Weights of a small GPT-style language model, trained from scratch on English Wikipedia.
Size: width 704, 11 heads of 64, MLP 2816 squared ReLU, vocabulary 16384, 134M parameters.
Each number is 500 + 50 x the weight over its row's rms, rounded and kept within 0 to 999. Layers, rows and columns count from 0. Numbers have three digits each. The size before them is the row's rms in percent of the matrix's.

# up: layer 5 MLP up, 2816x704, rms 0.274, rows 593-667, columns 176-263
# down: layer 5 MLP down (transposed), 2816x704, rms 0.151, rows 593-667, columns 176-263
up593 097:510558408522512481436489500434551480414530545646466401499406528561546532506485559487538412373544587515459518546541447530478567416495438486529472450454585475554501505522580477502495565548543574545449614421458539535505539436547463541499468465478502530538416602422463
down593 098:495516422590564544488440503505561562396549510518482520430432538526553515513464466545524527479541490544432465522443460585493510439551540446434508436443604460545566491522615480609484534510557535513506502488496479539590515423612525463545539496517379484548470412488592
up594 110:538473515537502569473508478547449501467533426521450525481439454611432485528495544481490478503508464552537484555443392370448525459467564555475457475469494509517495446566428522461611616460459488520621440581507611499471542435426506440433558452517513493511543539564475
down594 106:420412552472467523456470467465569446580540541528382532568506512446490570471483406515481489449555470467468526480574480506571533514460552453590501513498531534529541553602489485526421505518551422513543484483413501502466444396526556480478496534542401420516540438479491
up595 107:530512532523398544561460534486530427531526587476510460528451427527473457570544497509564520457413568588435553558425475449521443548540528504535558455475505573565482437513591567528510405511486455509505527538430492520479584501519487538540532662439531499475542562451561
down595 106:588594404519444519574498476549466531481549493542468539458596576577493491445576656457472481469513538470531419508397422470533467485562502552502438469477526465529470523415531529460505507407594530520496513486507495416476564517481579463502479574514505507442502531486519
up596 091:500521446480477574466476566481468533491449495461483571590536563466496417529426506423494480501578442295546459435515491428403464435556460426559601487504519520530518502521467506373471572448442555505577493484410509459430531580579446451537497403454529561412432624474555
down596 092:479499522433442478499522579528499538551436427461498466379436529403546447479506506482537496377474515499475567506511421490503474491488462537455493467476497431600468541511502434553533512456524498477509480529579546455497519428520577532542520432503490505551532435487526
up597 102:513482545525546554488497534467494511385471465440509530591531441523523542420591499497493477501457500523512507610517519367414469478506481575506494499618614487552393485481430453535635481467450479477480476579528528490507486401550514500488498461445471475493502498466498
down597 099:501570495565519560418491463608454502511458484444597535519485432439444497447603463524504407421601459550418430560514427543531469505470529528532447392492441441515474486385452474540579558512496468527520472490461462456446439414553525522522442384564502627565503550511452
up598 102:424526483488492497414537538604453539489498550498514546511477525428535451467537534539461446471511401444488510483527470419589434453530468454505465551514493483451546477479556477558526468514529553511486469514466573516523467520511560426518549552574518533478523547535567
down598 102:516469466493530442464544508496536434544485554338540498435533581511541348557512549547500519511404501489564518464441501481458510430487524536543580545499593620475401565476527530603488521431515512444504536555579461545514496496478404414543509450529473473408552481609459
up599 102:606476509458482439529509453560390526519441386469479491517543524570512578509555391505546520469511514496506475532481515510491468549441342410477472507567401575454586508525454495433556461536535556500540415507554503584536490510477514445546523480376484488551503468491513
down599 103:435456458420537566545482552516398510504502483577543588507404509460410439502503453555469521531493518526452478465480475404498537555430389637456448468392414522479415581492471503500540540585528577545480504592408536485514449520510513524455441513512547495343589535522589
up600 104:492565573549426447489497579516529518478579465563500485455445473485577478496402580476543537517512536572479500487415537514526481557549452517433420538533470431477596515518590501487561481520436584524589575477513419478529531470510475506463487470436457509492563558426571
down600 094:497556552479480451614489444476495531442457563422489588533451521472505485513467584472473455535530502491505524494466513528464490514485606495444518477506471595493478477511500444543461455420548417567566453505545503486457602477500506501581477511542472381440529386537486
up601 081:557488457463460439485416431506414497559459466502521469561553540467496507515453566517467502451519490470598411427542471501439460462547521474446439514591453458414533554445412466452446479506461557534485525583523481535503502419470469474637570441419500503518478547452567
down601 089:522593540588523508613507547463497484446543541466431574453453531477535526431443568500526554484480512615404526526495545509578491555521536581566525551534556561483477522475543551561519528499392416499517491508499518433453529544565474444515446519581520397459545501535422
up602 105:550494435488445493477517481525549452508532465526534502510429500501461458450551545517391540461526501501427482494450481520587466560393488460424612520486489482496406493370490461393486509502510486465416530545605558434470487420466459543483569519482576530489524530534528
down602 105:521442600479457510493420580504577508502460436483503534535435538538544585429510577539482442519582473542517614431445456575451565592542441532496511499505512498535421510548511494440463474515498550479475482474525511411562608479541435490564480502519455448367518499563532
up603 099:456557515585469418534482506446520558552550430594569552485460521526428425465586551572492470531460496506518502518501546513499551435567452371512492469443389464507499440567503513534432536561488486459502603503474443513503520481542516556478589451591545473440529512429564
down603 102:465414549532471405565512465532520559468514405503434436452535496569581485454529551461515512439452523459545405520584420495466518502490516548485443445430507490472566413494452555579456469478594585550558501603496437488477421502582468477511536436481505504489422429416576
up604 106:534472509440472500581492416445516455479584513501482518513532434521540485513502468590608551466528656513491505446494529559537545447503528558554506460581505431612504504490457557460575494549556420550489421524488515501445525464549484537485565463554517489523518413550479
down604 106:535513492450583481489419539556501463475537530469526538506519440493534507491532416607542517487456614435527504534428448420422501436513442497468580456519520467505498519479476526530496461475576442523466479561584483527520418399522524531530492513442489574457520518447532
up605 092:452582502500479395515466521555537459385523515518389533522511443500457562524473480478646498578457427477472519418486526506485533573542507487611521492566419567489644466470477437420505444545511487475530463499468540558558461533456519479584449548427460526559533472479457
down605 093:503587482533587504502567422447561500467491489430556578517494485528460520601527504484616483471492373516561545537485534485476616548495572509540537431498531426493522493509572431534491471523491631480437495449532573533443467454583476532496488499533437588566607524450531
up606 102:642390527478611395457522497509527486528534501435461485464556456410553523434549639512454518413444420401555445458583492458449479571544424539473491601553484506546527543385444489506474515457495500550507413580508497482460528392443549402457527540476521599494499429467430
down606 102:552589550482472508471543506453489376457445481516510471429452536525516402539405524541524553564452390533430553522394548480372512513486549477411578531522500492546462599479464460539523518461555463399475450523490547489550560460476568590406666443379545623440474531468423
up607 110:522603452512534540520366476543510555430500457548486604485573417428575466495413483540576434457477534586457466569479496590544547401383409513535353467523532458440463530448507479508405511419424519505535488507508449500493547540531433499521565466589563491523405532522510
down607 102:489535482435553552433549494449476509468432373535505492440546357582523474497471475493547470513448498447468541434449484545489475468469499535427590471511510530607471482467421479431432500470409508522595553541430542459457559418508483525524384456475492418522485505463534
up608 099:484545487465541452461513548582541533599473522520505479529583520497502513526572582504523587509562426441550445512444531425573548574536451530589518480481538531480483457467497565473474489428542485623400549493546506542587461525436488437558444560519553453435518449477558
down608 104:414492457505550495503616505607457526403515435508466532508553535512473506531494597461466550487527441472493467500502511464487602492542496484510568554491537537587442486384476558467455575499520441594495439494473486422450453465462484466525613535539369440477508548483531
up609 099:577484529515484515515532419574483498591510516500456549503545517447497518542506463404499530425450514531514565531441574530487499517497559384525491474531493555547513520554516566575481470486518380460501491491475475577590509466490500487615484492410413493430472480396547
down609 098:498526571574443521495483444576602469484549501430510533548507533464528451406502568491488508490574489557520472545508468579479571570519471556604442435528490460465465482501472448584509579420548501448490506533504408547479546569410488586495487495481474432455531490482521
up610 095:545535548543461460518437480503443539564594522519506461548567525511590526415460527436591436510498524459508537556529489567535482432559478525427509546503499503565459570479453508572437439548584548482475413479511536480522449593488570484450512509468477527609537519507468
down610 097:474403463617604540397496398516547530500463468518543443512453539527577497501524511506548509474468463522506453537498542443479419530466523443442553532458471537439437473470465595528480445431549532548598453529635429537440476508421542500524550492553383544547531386461431
up611 105:435493446538441557494479468451465474609468382545448452462482561453497543449460518456548543529538501531454492490524498423558495477525483454458444492556526537548560489483481492493478477494441515419456505534598575491528438558429497421462524373522453486536541504599538
down611 101:569465485545438452501568584506466549487545555519491464476405460413473457448401446513503554546500552447459614510493552453460445527470544449439524537532441557439562440480509495533482500433502520516534497443560508540455520371475476425522476467544553462547473567477488
up612 105:490460547469439589540504465461458499438461423513498577441512435479386447470467487394466430595459401479553489542536587525542539406460497503562442456442501423560449482414474582481489561425491624494525457439587457491470460600561422562466581537491582442431541566478524
down612 102:387474491532469570394496514501500377501491514496452497472403473521569502591531523436504625470540481433463426541464462515490527470505540567455443554435399480518475430493400614529514513517488596631457396444535541608515518428479502526480585487433492617506550508425516
up613 096:508463505522554496540547569382539561503502466575557551517590541565487504535589429533579485499505549396452549476496527437477462523516532413414433462449506465508500510547441502475428478553486574536541531508451557497486505483496621505500530473527483461525569490462500
down613 096:431435558488499521488503427525601508550471442588516477397489464562468512437461553559461510517436529556455460466488400430562522514384455464594522469546493519585513453504485578507425464563371454482442491402563612498565466469495576524468525506593461528484541520541488
up614 102:581519524539479471618485529470489552513517467471491374456438445465466436475542587455501514446501503485406569412438575579520524487402482534581547409527496485467463532480440485435585507456452391446396473502560478519541501555455541565484552505438577510522476460540444
down614 101:471502465489475522440510522604479504494638538502502405507518485533476435520509462479479457485436555519561521455535502464447466447492468478526446503462455452511479449522456545526495629509523470492593520486490489492501503525508593440476599494402495493492401496505446
up615 105:494530540556479522563516500495529460515548524476500526526517528514520468513558539586483437528425553547435516472568505500558442577465566380501500510496495499536424437531463477515379519577559536535505476538523601460419539525535517504458517469404532435417463506596497
down615 099:530551547422462301599523536503607459534480497465554558473436581403522492451480519467442435445438471514492570541469452445498489484581450487514454525499562503510551519522402529437557540424586461453376467539484502462519489537515509521568463511631537551390468466531441
up616 097:521472514432465482433538466513540493616532514529505471423497446541579436503530563454485480531433479545434531494445401418486452435597409533508492498536462508453605570484556525564481523513386486485533414503552573552479453539353446413525562571500488491524504527395476
down616 098:464515515562547490526441619571478536500474438492525510449492527507554567555564609498479542507494474456611531522452566494497530532628548500491478516601602577515479505465531512506479459474520521526428469477498585566481479557455567515523440511495527417554553510413365
up617 099:505439552548525455453472611517481453479457531451526489459518480434474506563543457482613496489577487407409578568534487443531522558594518569392579491460585448504421529489485431489485565597483468403464514499533441561426468535559478507536523542475487537550539457426484
down617 100:527465521498540580533504482517487587452607541556570402473498414485529427445459547473494487465574502466469587503441540532392419475573612576543477483504431490454546445541432507527486581552537451519513492557489404461508529486463389526510540559526411452445450514536457
up618 103:476497395585566513467555505534495526428464520508453616475517502524513467421541463554550435498482527414447475535428520435524525561458466481439490522468509444501538468578504516555497381477538546548527429518418451545510503504548508423459530435440540482400614526514519
down618 101:487400479512502558516555517595436490454516504508444459519496488423495565496550545482506436496451448429441508540415498465504511517489488510499487544384590529620511522443512460566584440499525440497588502514501502507500519479534439453472443494498555523512618582536521
up619 094:534486512463530484473560574446451511526530512548411468418496456544470523539512537518625479465550539553543462517456461537524469610460530584501498438502490526528526502368428520407487463540479421563465503559492542501543543521416452509588478562593521434525399425484556
down619 096:485594529491529464540431408538550541528455502416502476569545542493461476379505420545539479519479469431543557436494618463503516524428447512487542385473564494533444607508504496562470541550508407434550459580492549504539458416547537525529446488418471462511558524539428
up620 105:443583482552443472538365467560424547486526505538524471562553455438562557495541453507505583507457472519553460505509499459518435497516548575504527488447419467477459414470596460563615557466605477430501538486570471518500476469550507521459543596478555494530566462472481
down620 104:511508505492485470511539566497421463445554528380484499460444566466527459513496520464554508478558591422514504487485504438537485638477557465465434428478470476486593514504427415542449481497502445554524481425545411530501444505496477440542491474516454485461518482408538
up621 097:464503464487504547478381561511494446420466564604561534536511453465448486520457540607379444554512580600435509489515508500453609453450408469538546532576441509601507423600491465454467515426583476434461468493480525469500483622476457503449559497458400586552576478487572
down621 100:476483508481451527435519491519529471495475506526511461552523534449552481493519477488461524538582428594441431560426440527554550475513470436506533505475437502508571569548557483517494568488498486561531388473425547508570513525414496501521467465464587460512524550472506
up622 104:553488555529575484532519561525507485493502536483501539532523422506420534504497490476538446542556585517432521494469476431558538474519598558479511546409495570364450512443451535538466555497472493503519459517456519472513545405494498448445529511550500470596536530471497
down622 103:533512492523561539479524490500484381446560537474538489488560479524543478470434460540566532513574520583496482555508475511513558475516519496572447625596508561421485484499493530458505513438434522419444437510381556573556503386393494431508496521509502512460566509494480
up623 103:520485491512519471448516553478462558462447546455540459475439543595595598444487546480462560472547487475480496513502521492524440498511488508519562552546560575457502560492521515498475517506460518484592526489458497493461428560450556474506509546513534590494566544437522
down623 100:563463487474501447508517515390464623495473549588547518478545442525608479489445589538503515569515452496460489493396417623446483552498506577520538477534512434506514458460530460469445513585463462574533526517549378517458511528424619441557520583425546450579541587510478
up624 098:503493506499522433531520456479511538474500474511610479463458412451486477566456561421500527489461407468432488448436573477423478609633446458458493430471441574488472509479527393467553524463557527507469493592488483574523475594496584441596518498430507481512532643463501
down624 100:555421518421566530434461520528474586492471537562528496463475530460452511479495417510512542456536430513488492471491600568508584556478544520525478527437477567455574465500474440561544500578546553475434524466590579529518522511557460422576446483465466507496408508506507
up625 092:486467505422530448476429563542465461526485517546544433564485550467479507540548528503502470483458514465532511495397618547371552538436493536533422538455587533532526585523530444482485454595466508568402486485428534649559477475568526554480530539490524494511538508389566
down625 094:490510494510451526552476499466525453528502541538518399475420465539475479441497469572483482480465453555584526498519556513449521372534415606549540590426517448460543542486552529442462539506453497533483492565464478608541557503427524516468415488455465629516459639494382
up626 093:488452590478541495525479418482396547477545505555535561524459522560485533528461548605417526591478526456368543457468423428465514520536508599590415462500451482458514486500546484504454499510456489550512489443395565521523536539523505423427455493471483482490508565506491
down626 095:499416388588541436523463537454494551480501537581443538562503511587456512526485437496452524606510451515518449583511544485563515549565600520537544614422534512441443521590552483498503471512472485492475467417508544427590504569428530532443431483442467487540553469510516
up627 097:570413525536504476462482411482533576487442434546488482536470437483523527421555538456429502563487550549481529568457492429555627474483551435480519502457516514538461504458523494454451505453507453634458551481499542533497571620540488487461482545574439516515493599410385
down627 097:454518510444521533534460482494560484434484559547549516531467456525412524523485541554427475451516462424542405462545533494475595526534579514378543432498481474464488460504507463521518481472526348467521478468560527441401555508489502593502450444563388498530555561454538
up628 122:457647449484514450557546505458533434394529576422474451461488429488447474412504506581444507437528530451555521497502605504475448535527480454403418434507419402394448550422471533459449587462526483600456498466476447532556491558497462442477482479527494455564502499552534
down628 109:519599508542517436538518498424533475472464522500583492459492474445465487438442464563527570567438557520573537384374563502456499525473558527465478506533493440472469556475456489480494553554599518493598478506446457455474565497468501374549520525547498478520417400466534
up629 083:491529466489539498554521531617514478500529539585482555502541599491564432475581514405566538535603513585548573539426481479466481506484474438454492467452494502461554357507484491526601539439455499559423517560532500548430426510514486481429458477481447503528504448467554
down629 098:526441515558396507482473456506412555525472477471437538501419489512445453537441599482575599581548520429401530500474532523451569524537563585559494473560513529526455534541534465469505497481490457492551561485483503533458534576564538528531446537466546372563500546564552
up630 103:414503517503484501552451429614505577444538533517469557523567475530539532528447446491601553518492438525548551574560551594473479593471538488618660575557468472558479513536521507515516426487471407508544476468427485482503477395436541422509478503461427499405584558528456
down630 102:435472433482521461502413563449565575449484476526543495511504546503519522528395489415597471584496570514537508506526595469577454449555535489527564578519553568557471538546490421468486513512448470496556494560528501429464574491521493530472552496578536499539535514494480
up631 098:510575485456386518463520382555433594469538528393508465399614497389458479488490554436579526498408513493537533524510519565542594477552464563524610462499492516439555510428545425529479455455473470530423479571542477548592510469531458542509470494472542511485495468546582
down631 095:531515476518447552592403492559552530464443426458427576494545442436498533512553475527486526508493447496642491446527487562538468429548568508523509497515495475539442466489565510534529473464537437549444416489558520518498500466498513568441508551468477467402543492486537
up632 104:541408506469477639495510618499412382569461478447470445416567466467547440583471534419552464570527571522571374575494583496434465508490479487544440443480629436487455587531545482458544513417447535627401380513512609602631551456482432495510461405439486519439473510524501
down632 103:417512518478486530468486520518440421457532467457476457480622557489527460552480404545414517513528431509440554501523499482395511456532567543552507575501487466477439483513526455542539485484538445443549357503463520519537475478463442446432422452430538485416491496557449
up633 104:534499531514470490528558470368524512634510508399542555579497605440547505510508481422480537472524501528452565477537414501496464529573587499459521520508619479456582461540504468563420476486520467456423456452521551533491583519484423483491449561567509543497501441392536
down633 101:522442506499549563402485524430439482514502425568495559486511536563434469465526464499477565590565480543506523498602518435539420446491526482516516387492591519410539523504451484479409532462532475415506531499563490515561433447419479589535533529556454440499511472479512
up634 094:451577554472523521473440506452456402539502451464519487520445510533514468521563537505536457530457532425477442477554542443553494475511381504501451482427468411560498480556514438549414519493559445468472459450475505478588501503510500427544464435534510469548558514581520
down634 096:520452485460520443456582470508516555491453483455475512482530464428518561531516488573460412518575452538519437546460536498490413546490522550535563479438487385410486559536456498601538566561495543455491594496445472484434472481489590466484571437564490478528537496471530
up635 101:545523427501466594515495454471581454545470453498526549531445505475585518481594475501599481524529459505509552502522587535566492538582519478489447486496498558593530488500470475450529552521478528515518518432657511609478531601496510545502591444465475579520486553471477
down635 102:559446455462509515473596432459581519497472522509441541492530473541459510561522443464468437486496456543492543488513480462542426537471486380504475453509578356533601535518458490441567481592492564477498476387555465540446490522547556567475550437487471529562417539495440
up636 104:484526593496525441403504496498503571479508681520465453464440475418514446428402478486452501543527567556618515510453505490455465531577525517529444525410504479504425517536493482503535446494518461502510463467588484556545528424546533506557485491488560551458480460411517
down636 103:389471480499450466516522410574500496484495567444507493489485480510556459569416533465411465569414545559521565525461567485482566493578509540576491477501409502497455512487553491535516467498573540438436486599506415500420552514520491538550462502554569422510316461465450
up637 093:485502523657498469445563477483572489504501445415525529529439541452508531460423496500469463467449535491515502513542576452577551416466551422554560507503488494547476550433531422611477573560460409434543528412496545549561523530509550455481562462548541466465451405511505
down637 095:585558484521423497528450562434507588569571443468545503537465429475530595422456460668496509511455416533565473481604523498514446517546500502488503519450538361517558525500588444521462495505376638536559502575502464423510491444576526495528508462442469445454502425459557
up638 096:512579593550522537382570509467449466419467434490453516526440462535468477497478441537445527516524502520516402470631496497516586541507546453565475412440599552568490493390485472585522410479435476479489546549520567408571472506497458539470483464491540486487493512559502
down638 098:537481472542612413563490485485594518527481605379560448516512531453498513530473492623436477529512510386546542445356438505551445538584466466538401485482581521524492560575515468400545463523575566377534559525575497475443500507569479497535411505536459534561482470576436
up639 102:599477420493398425518523556561611486599524502549588495501465492439422586569553478529546509504535514498413505528599415526528501567510541477433521488463532431480464482481408507434467426473594530575445466462508529501541540438469500517600430504484493480563490464547510
down639 104:560484576559535449530506522599529506507549489441614543489461424532435631550473492597511535433491516458581502489472409429521507554492492429442507512577505467537541519531551450423513509504543520542517552458541536547493513459506498456458459438515506477474457510521507
up640 124:609530474521538497481496453545412475471569473513378453483515528477527483544424526548480463518510489433531470431482410429512601466495463438564434537424526434427524478543523495473508511477516449516452527377484416463533447527543459445444547542426506450478505499450511
down640 113:478423551605548523456616455496391518527535505521381478508418459568548445603491485442532432544470538452564467558485477510504581567500488559538541498511480448551497441456451459496507503527497491536362479496445500452471496486486490499461436421490458460490545530510528
up641 109:479523464558423473525423427495455565533579513531494528484536522412541495477426482434560440454553505565509549622499489431399544452562590491496514444548497477533465500482458486510512441409455440540471499434438505504569555474619519482573521513560472511569505543445518
down641 105:457441551551543466473461465480536606566587508578384453502542514525446486549493423460556422516446513503525557471521418414386541435525503478519399462535569493519478532467439534531405469455506433574518466455499475510482515624555560593575436431537474469449510581509459
up642 102:513548522542569575517484643481551463516421617433491413505497407543536441457428544487449558488480516416434486467537460599560624599507498567515475538573484527478526528466573434491494500496521496432538511454560490437597516477505390441536531481475495540555418611573452
down642 100:497497527569527530526581479517584557529546481572466467488557452545489479463452483450497512473534486454490541507497390563451552486560466485489527536509483582449599497452572481506532513411608467565566475483450483557596552543516555513485489394458423568519443615496458
up643 090:598514483476550497474573439558501463550518513589480473455600494462525577505466546544514508486395540520528524492471476519551500479466391485542426611524592442523544564477539538452519473569498568504514503569525468493472484457477529459518505427559503501496537472475471
down643 100:491519543518516608517529512524466484487541558483462494398507533454526488498527400450409511576522571574421503468522514493483474512415495469495434521514456439566503534557547554543511439491450592534522461492503527459445550377474504445464441454434428455532515536498488
up644 096:526491548502533460457564503498511555543456459496470525482498531507465461569587480514549500466531563579348384452486518496465474547523443600418491559481472451522578580506468580525508444434522472524460508509491551514546433525527619411488547520599503443477488486389573
down644 098:457503450483507484470491500458475482558496486460495521581445449555512493481452375504461489477500487474427464547499539551475495496542515572412461512503494408413558559517484447504603464556496496507524542542433616520531470454555477529541608443486525523461486539476544
up645 098:525424501467513416445512520519432506470483504409557522459555476478510512448581424441587484524455527525507526539433520512565408522537498516535448450550540420556482476477426517528558439521455495548531541500523437510503468559527523554589530469473457548497486428419513
down645 098:614528519539398610516548471545548464506505530505535557518528492537480498481542517532518517449446530547518430495471542514480496441608485603456501467576421503524490434586472462499572485441493472567483580447470493477450486559488566474563502420538517613516502446520505
up646 095:545452421568567542513528538516546490567432632430478551566544453549452528529560534503512532541483458417480589460394492627581653446378512479430539527431490519508474554581482447408581485472550559501485437432428426460467553527523550486517458498524517565499592531517481
down646 097:465433558439468491524525399425543486519564423522492501499400499464427475443479493339582441518488484548505462466507568505513493569472424359583510489503515519511551491508540454549462398574481480463495512460516461523446487444564476532473523495517565549493497531461492
up647 085:466594411570529503492485473500578565485472557491455500478472478460495572585527487483451498446447575415454526506389443585488458464537405434497562509406448516520412580553472463536456468579496403538530493458469516509424471482477542538493527420467453551471566582516502
down647 094:502470619529507602439494566428462503555531452532559491592428546528481571467447513551540473550498413550571499519535571482474502494436534536491490499538551517467533448477469498514552425487551576502590531538479571507544546593523587420534436538515481468546427514559474
up648 099:408489488473525567537476479402458445490429532436512540462488541499407517509623482457575414524539434497450526552442557534538503484481476506512516531439547446521462454485577503488494555544527550458443518440542580595571485414428459462409438542514518447571544498608489
down648 095:411495481412490509543497452397571481518489394514494550491587514493423471437519623433497556493553428515506450557503540491513551441520459501521431513491542544469484521535504475421461518492484574491430451519485458476524497533463479538513403465511591500536517477532578
up649 102:475477493565387521461408451442471495452445479584449470461439524476486476507666585523467472449533508587436504502495477497419535510496426554492515536434410495469467561568452523495438447484428613437547473457485500428532425568440504519516488629475475580524513493459484
down649 101:512570434503514428617481540492512494543509502527501461448479508520536422564592473521510559430453436488543580495489525436425502627571493423449452493467561579454470503488520418550524506444530570514499521591519431558472517464562437491511522532501521541567446474478483
up650 086:524503461635546597498484604523529525527539473446531481509510494463507568541471549452457443476485335480348415526473552488547572556562494480504453498457495531490458433461526494529436522461487466486575519445579514522479518476508466440372544536588485574493433555421455
down650 093:513496542449470420435463475485465556442502570430512492441492439497518495427524463584533464487484549483528519398491579547480544505478544489489591420566509479489506501500564490554531524520540570521505428515518442528535541520544471526485462436418434395565483490537469
up651 097:505502581569529429524502550582416566480473479440396440465495535509518505532518520589435488524591444463526382573463458486528503514445476509612473555551458473455516436495528489590504539436547483430525457509454639447385483521460507506497472542463502598590525521492438
down651 096:474544518556560481465545546514472576526503399456419570537477498524539499501447483435528561523636507492499486504483454490569569506480452503503531493537519613471532474542469503492497523402552389471488594519524546459504519459466584475461452520480406495534535511442544
up652 105:524524445454478556496437545540495496466461491566512538572486534436501541449468503480630526481505411430474474450471393564495582478554569505478492467452500441462509618625492544552535525450535489445573419424433510528527497479477444619559526466425449498488508446341496
down652 096:495506414514551465518477478460481552578507552479468466531550439569458473541440533530505545439553432549490498508548638477523553452547421462537473438510542522453430417575492512490591498491532533469568406488492460538484518431553504515544552580582533389436528499406438
up653 092:563607468545456511509571546461457576485502520478466529424476502528537478507504498534497376449492447564576471468477465528493503530502453474513399507612470504444506556497486443499532511423527522544384436538478557512519519514525428458445512545423438401499435516455532
down653 100:519495351387437524530514507561571400552477449478498479568504507492426428566493529511532485536515441475466451593488517409528513606543574470460582492570464453455505531560456529545500473494556490494500508511508545501572466492415542493541470464467570543505601540471539
up654 110:466487434572536474566500449453517582566501524442494516519520448537525577517510530548551499506418492481543473533464404567455490509503476509419557440508460506415574557442471528588442454474459430455502457573531468614440531482507501503548574482497509455624531640561451
down654 107:557471463541503521382491588474515502458491509477437523525475412573455447429552499524477459490516449517581493520520520446452488455520456519559599438427494507528481471564514497516508416443441524501490465437450466447425488514455506490545472542435487592562530511475594
up655 104:531508536508495479492586421508569502474491573576424472476501382540522563435426484526521519427460524533536607522639483531523425523479396491586424444509479513431481413626479499526495475446527483481595545458538532503497472469455513599485526460464507458602498454429512
down655 104:536467441547497476515464526469560478459555435477586456529566514514453509477449469513598483527527529501449511453583511493475614508468494544525492409555511443619447426476588493442493457543513406589527494552532498474462557571493439565503502438526577463601450504448536
up656 114:467500430451469513491521456517542477502563533441470507476541498491535465556413460471509483458493482547385478477474458480543590428509593464536399479526524562491525403514533507461550506511487366535460455460442490478540494537568587502491581543492515447406521539476534
down656 109:467407542542463511498527423487475479580477524501492485485569508499531501533508400490577481556491532546371471573443375557562500407534535475572522445506465521528442483437510440465496503464463508472542569553495513497535554503390489497526506528485521492483508448613498
up657 102:506566520498493529423486506409589410496561538539467548456543377523582483428509553526433626517494521500430501470418532514534404445589497521564454482495412438521521512524460580463415522477453549554533518408574467529482488456474437561487531490517534402438467462502537
down657 104:511445544523509541500502458443650534510436520477501523440565502571509462509466483465479497470595341451516505536509420416455507518455477560595481494525577538578490477512545490482491484500458555504498505523572469566449474492462449514599514459506505462522535494525432
up658 106:590454446564478510491535481487472412490422498470485491490477472559504588505463531472506588511514523597416501625602503422516505505509440490490561517400465436418490489567535519543524410571574577418426511516542510528446628536478499467499522577524468511545553506537482
down658 100:445463469581546469427623512517519562466464533441503570483453532533474503547630524519445552411565448488416459432496424413517523614580404535626467543467472459435618535541457548479543544565595549458421579476537504474555470536458519461497500389470492557515519538458527
up659 105:490560469513513465461520535457531525502486437494506477544512501481472471488545467501528553466549647457534501467498464413479597557460512475554514570479476536400406509497511572444405465435485423484476572527420499533476420498548406477459455557500575390569471608466474
down659 097:517511620492498462528430505437576422441510542471532495560503416496451491471475530538464504468535502469514535490491400442492481465399437508545603446475502485495582479495392502520497458570463433522518566450506540459497447527655518585487519556526535438518468525530419
up660 105:498507488522546515543502518497516577543518555614529477458496415556527463518393456540454487426470569564449471524380494509506460504506487521505531425579401477512481468534614497478515436612531558406504518399536372495540508521504562484414404507473422452539526520458497
down660 101:506430464449557468511520511426539475480563581498421366535405481529502575618510453505494521490516526536503528506437501526512481549510572570520656411534521492465525500473503506622508497464575529482548488496491494461405507577555526547446475489496488485586447452508510
up661 098:486528493508463506493507479453485640460568508481576448491463522485476546527497492534490523509472560436494487485505537540521476468404498546544513477543460483454518483505478482599532533468457458452490514503559529515517529544515538517429560508494526560521503547575505
down661 099:443452458518443424547499558448527499451472536493557442518474553549543477415524462531500432482435449490501475452515465534538549514472511379469431516486519401497473462504510514509525538438459427518515585513552517582532463480554595429550495529566428479521483525456462
up662 099:453540636539498425460555476425401459561473494492479529509424478563466452434444494565530502507541455447453444453431532514427467488511479433496502403384463490495509563480485559507487482466474521511512528448449492571535426415581452501446495574555490506588555512573496
down662 100:445434490479522464535483541470543578540427449554423602472406523529572431613481472499496502427673558566468387456473451583512370490554500477377556523447447466477472440504516536526459499479438486557480516372511501578514471451478521467492526468524491507464493476519440
up663 105:466503673532595487424504563541582559515617531461469515494469527503527518473467493488475495529446480511491461515453555490440577482415512606522424498511570512554559508490474508507506524550419521525513590557469421574570363481515505650502433463442485496494524493474535
down663 105:461477364531447536487493632507548462459467602546404520453447485459451537560532482593508495443508598533518504528552561692491562543403461479536556566399410602588502550615468479543567489563513529525451447436489541578518512400458484436445485442511499428523551506464583
up664 102:565554501423445549518492493535497500506533448417490366534543521471537602528468519419412426443547528486509442441478588470533598562480519527511545560540440474535456610454459556466489599508471473445538513489414451564533506513451511466499475544615554445423506484484457
down664 105:491427519516397483435486614544418503562575400426465522476581570465564574567367445463590486381633433520521488564494569544546526496468535497500530375548476532511466482430484523537484645576440496495553559399611415549501403517498396490566483540470488457497474444561481
up665 101:544474495449553514482448466497494553576485560456490362544534513477463420512497476497471492568512483456577540468531492552508497481560555537520509504476527486533448529633505549467503443492487489422496509459557447455422404494428521529420466594419451546516554527521507
down665 098:560421593478460566582486527447499634515471452623548503535528413544526413504566521550566449555537488501478538463519490499415540554496497430532483490496648501624529482442505585520469499504527510532547546479528417561495631466572479520541481521448506489464524536508581
up666 103:571545492502446487517511374530499523545478514473479554544613480515493567600393524479469406596435592487395516465533507547490460559475550490522580481572446370548547500434471492623535439427518472418478505418552460470497549547502469516528569503525562491467488506605607
down666 098:595465495470419519503499551454561493500502449561460473413460384416549530580458525609497513482521438496471538409417608476521500473502506525522529555415483546518475513498529524576514389504441548522486521549525448584459561514441472622502398573539511460498547413499359
up667 106:516526403542466620467411501547491539441441445508487510581527513522518543456528472545519503400411577463494451486466472422489425462449551418469528486557583499419498581483471530465529545561500462539491475423630505444541496586508541557554503551417441592484463518589458
down667 102:486462555540552585576470433513550456452435457523477484565546604490506444495482524408466491477426490595466483438513456457491453521418511503415454502480595542373409466491486439515570478541470420459536483406579519437455465439458487526574544490524604485476506450421471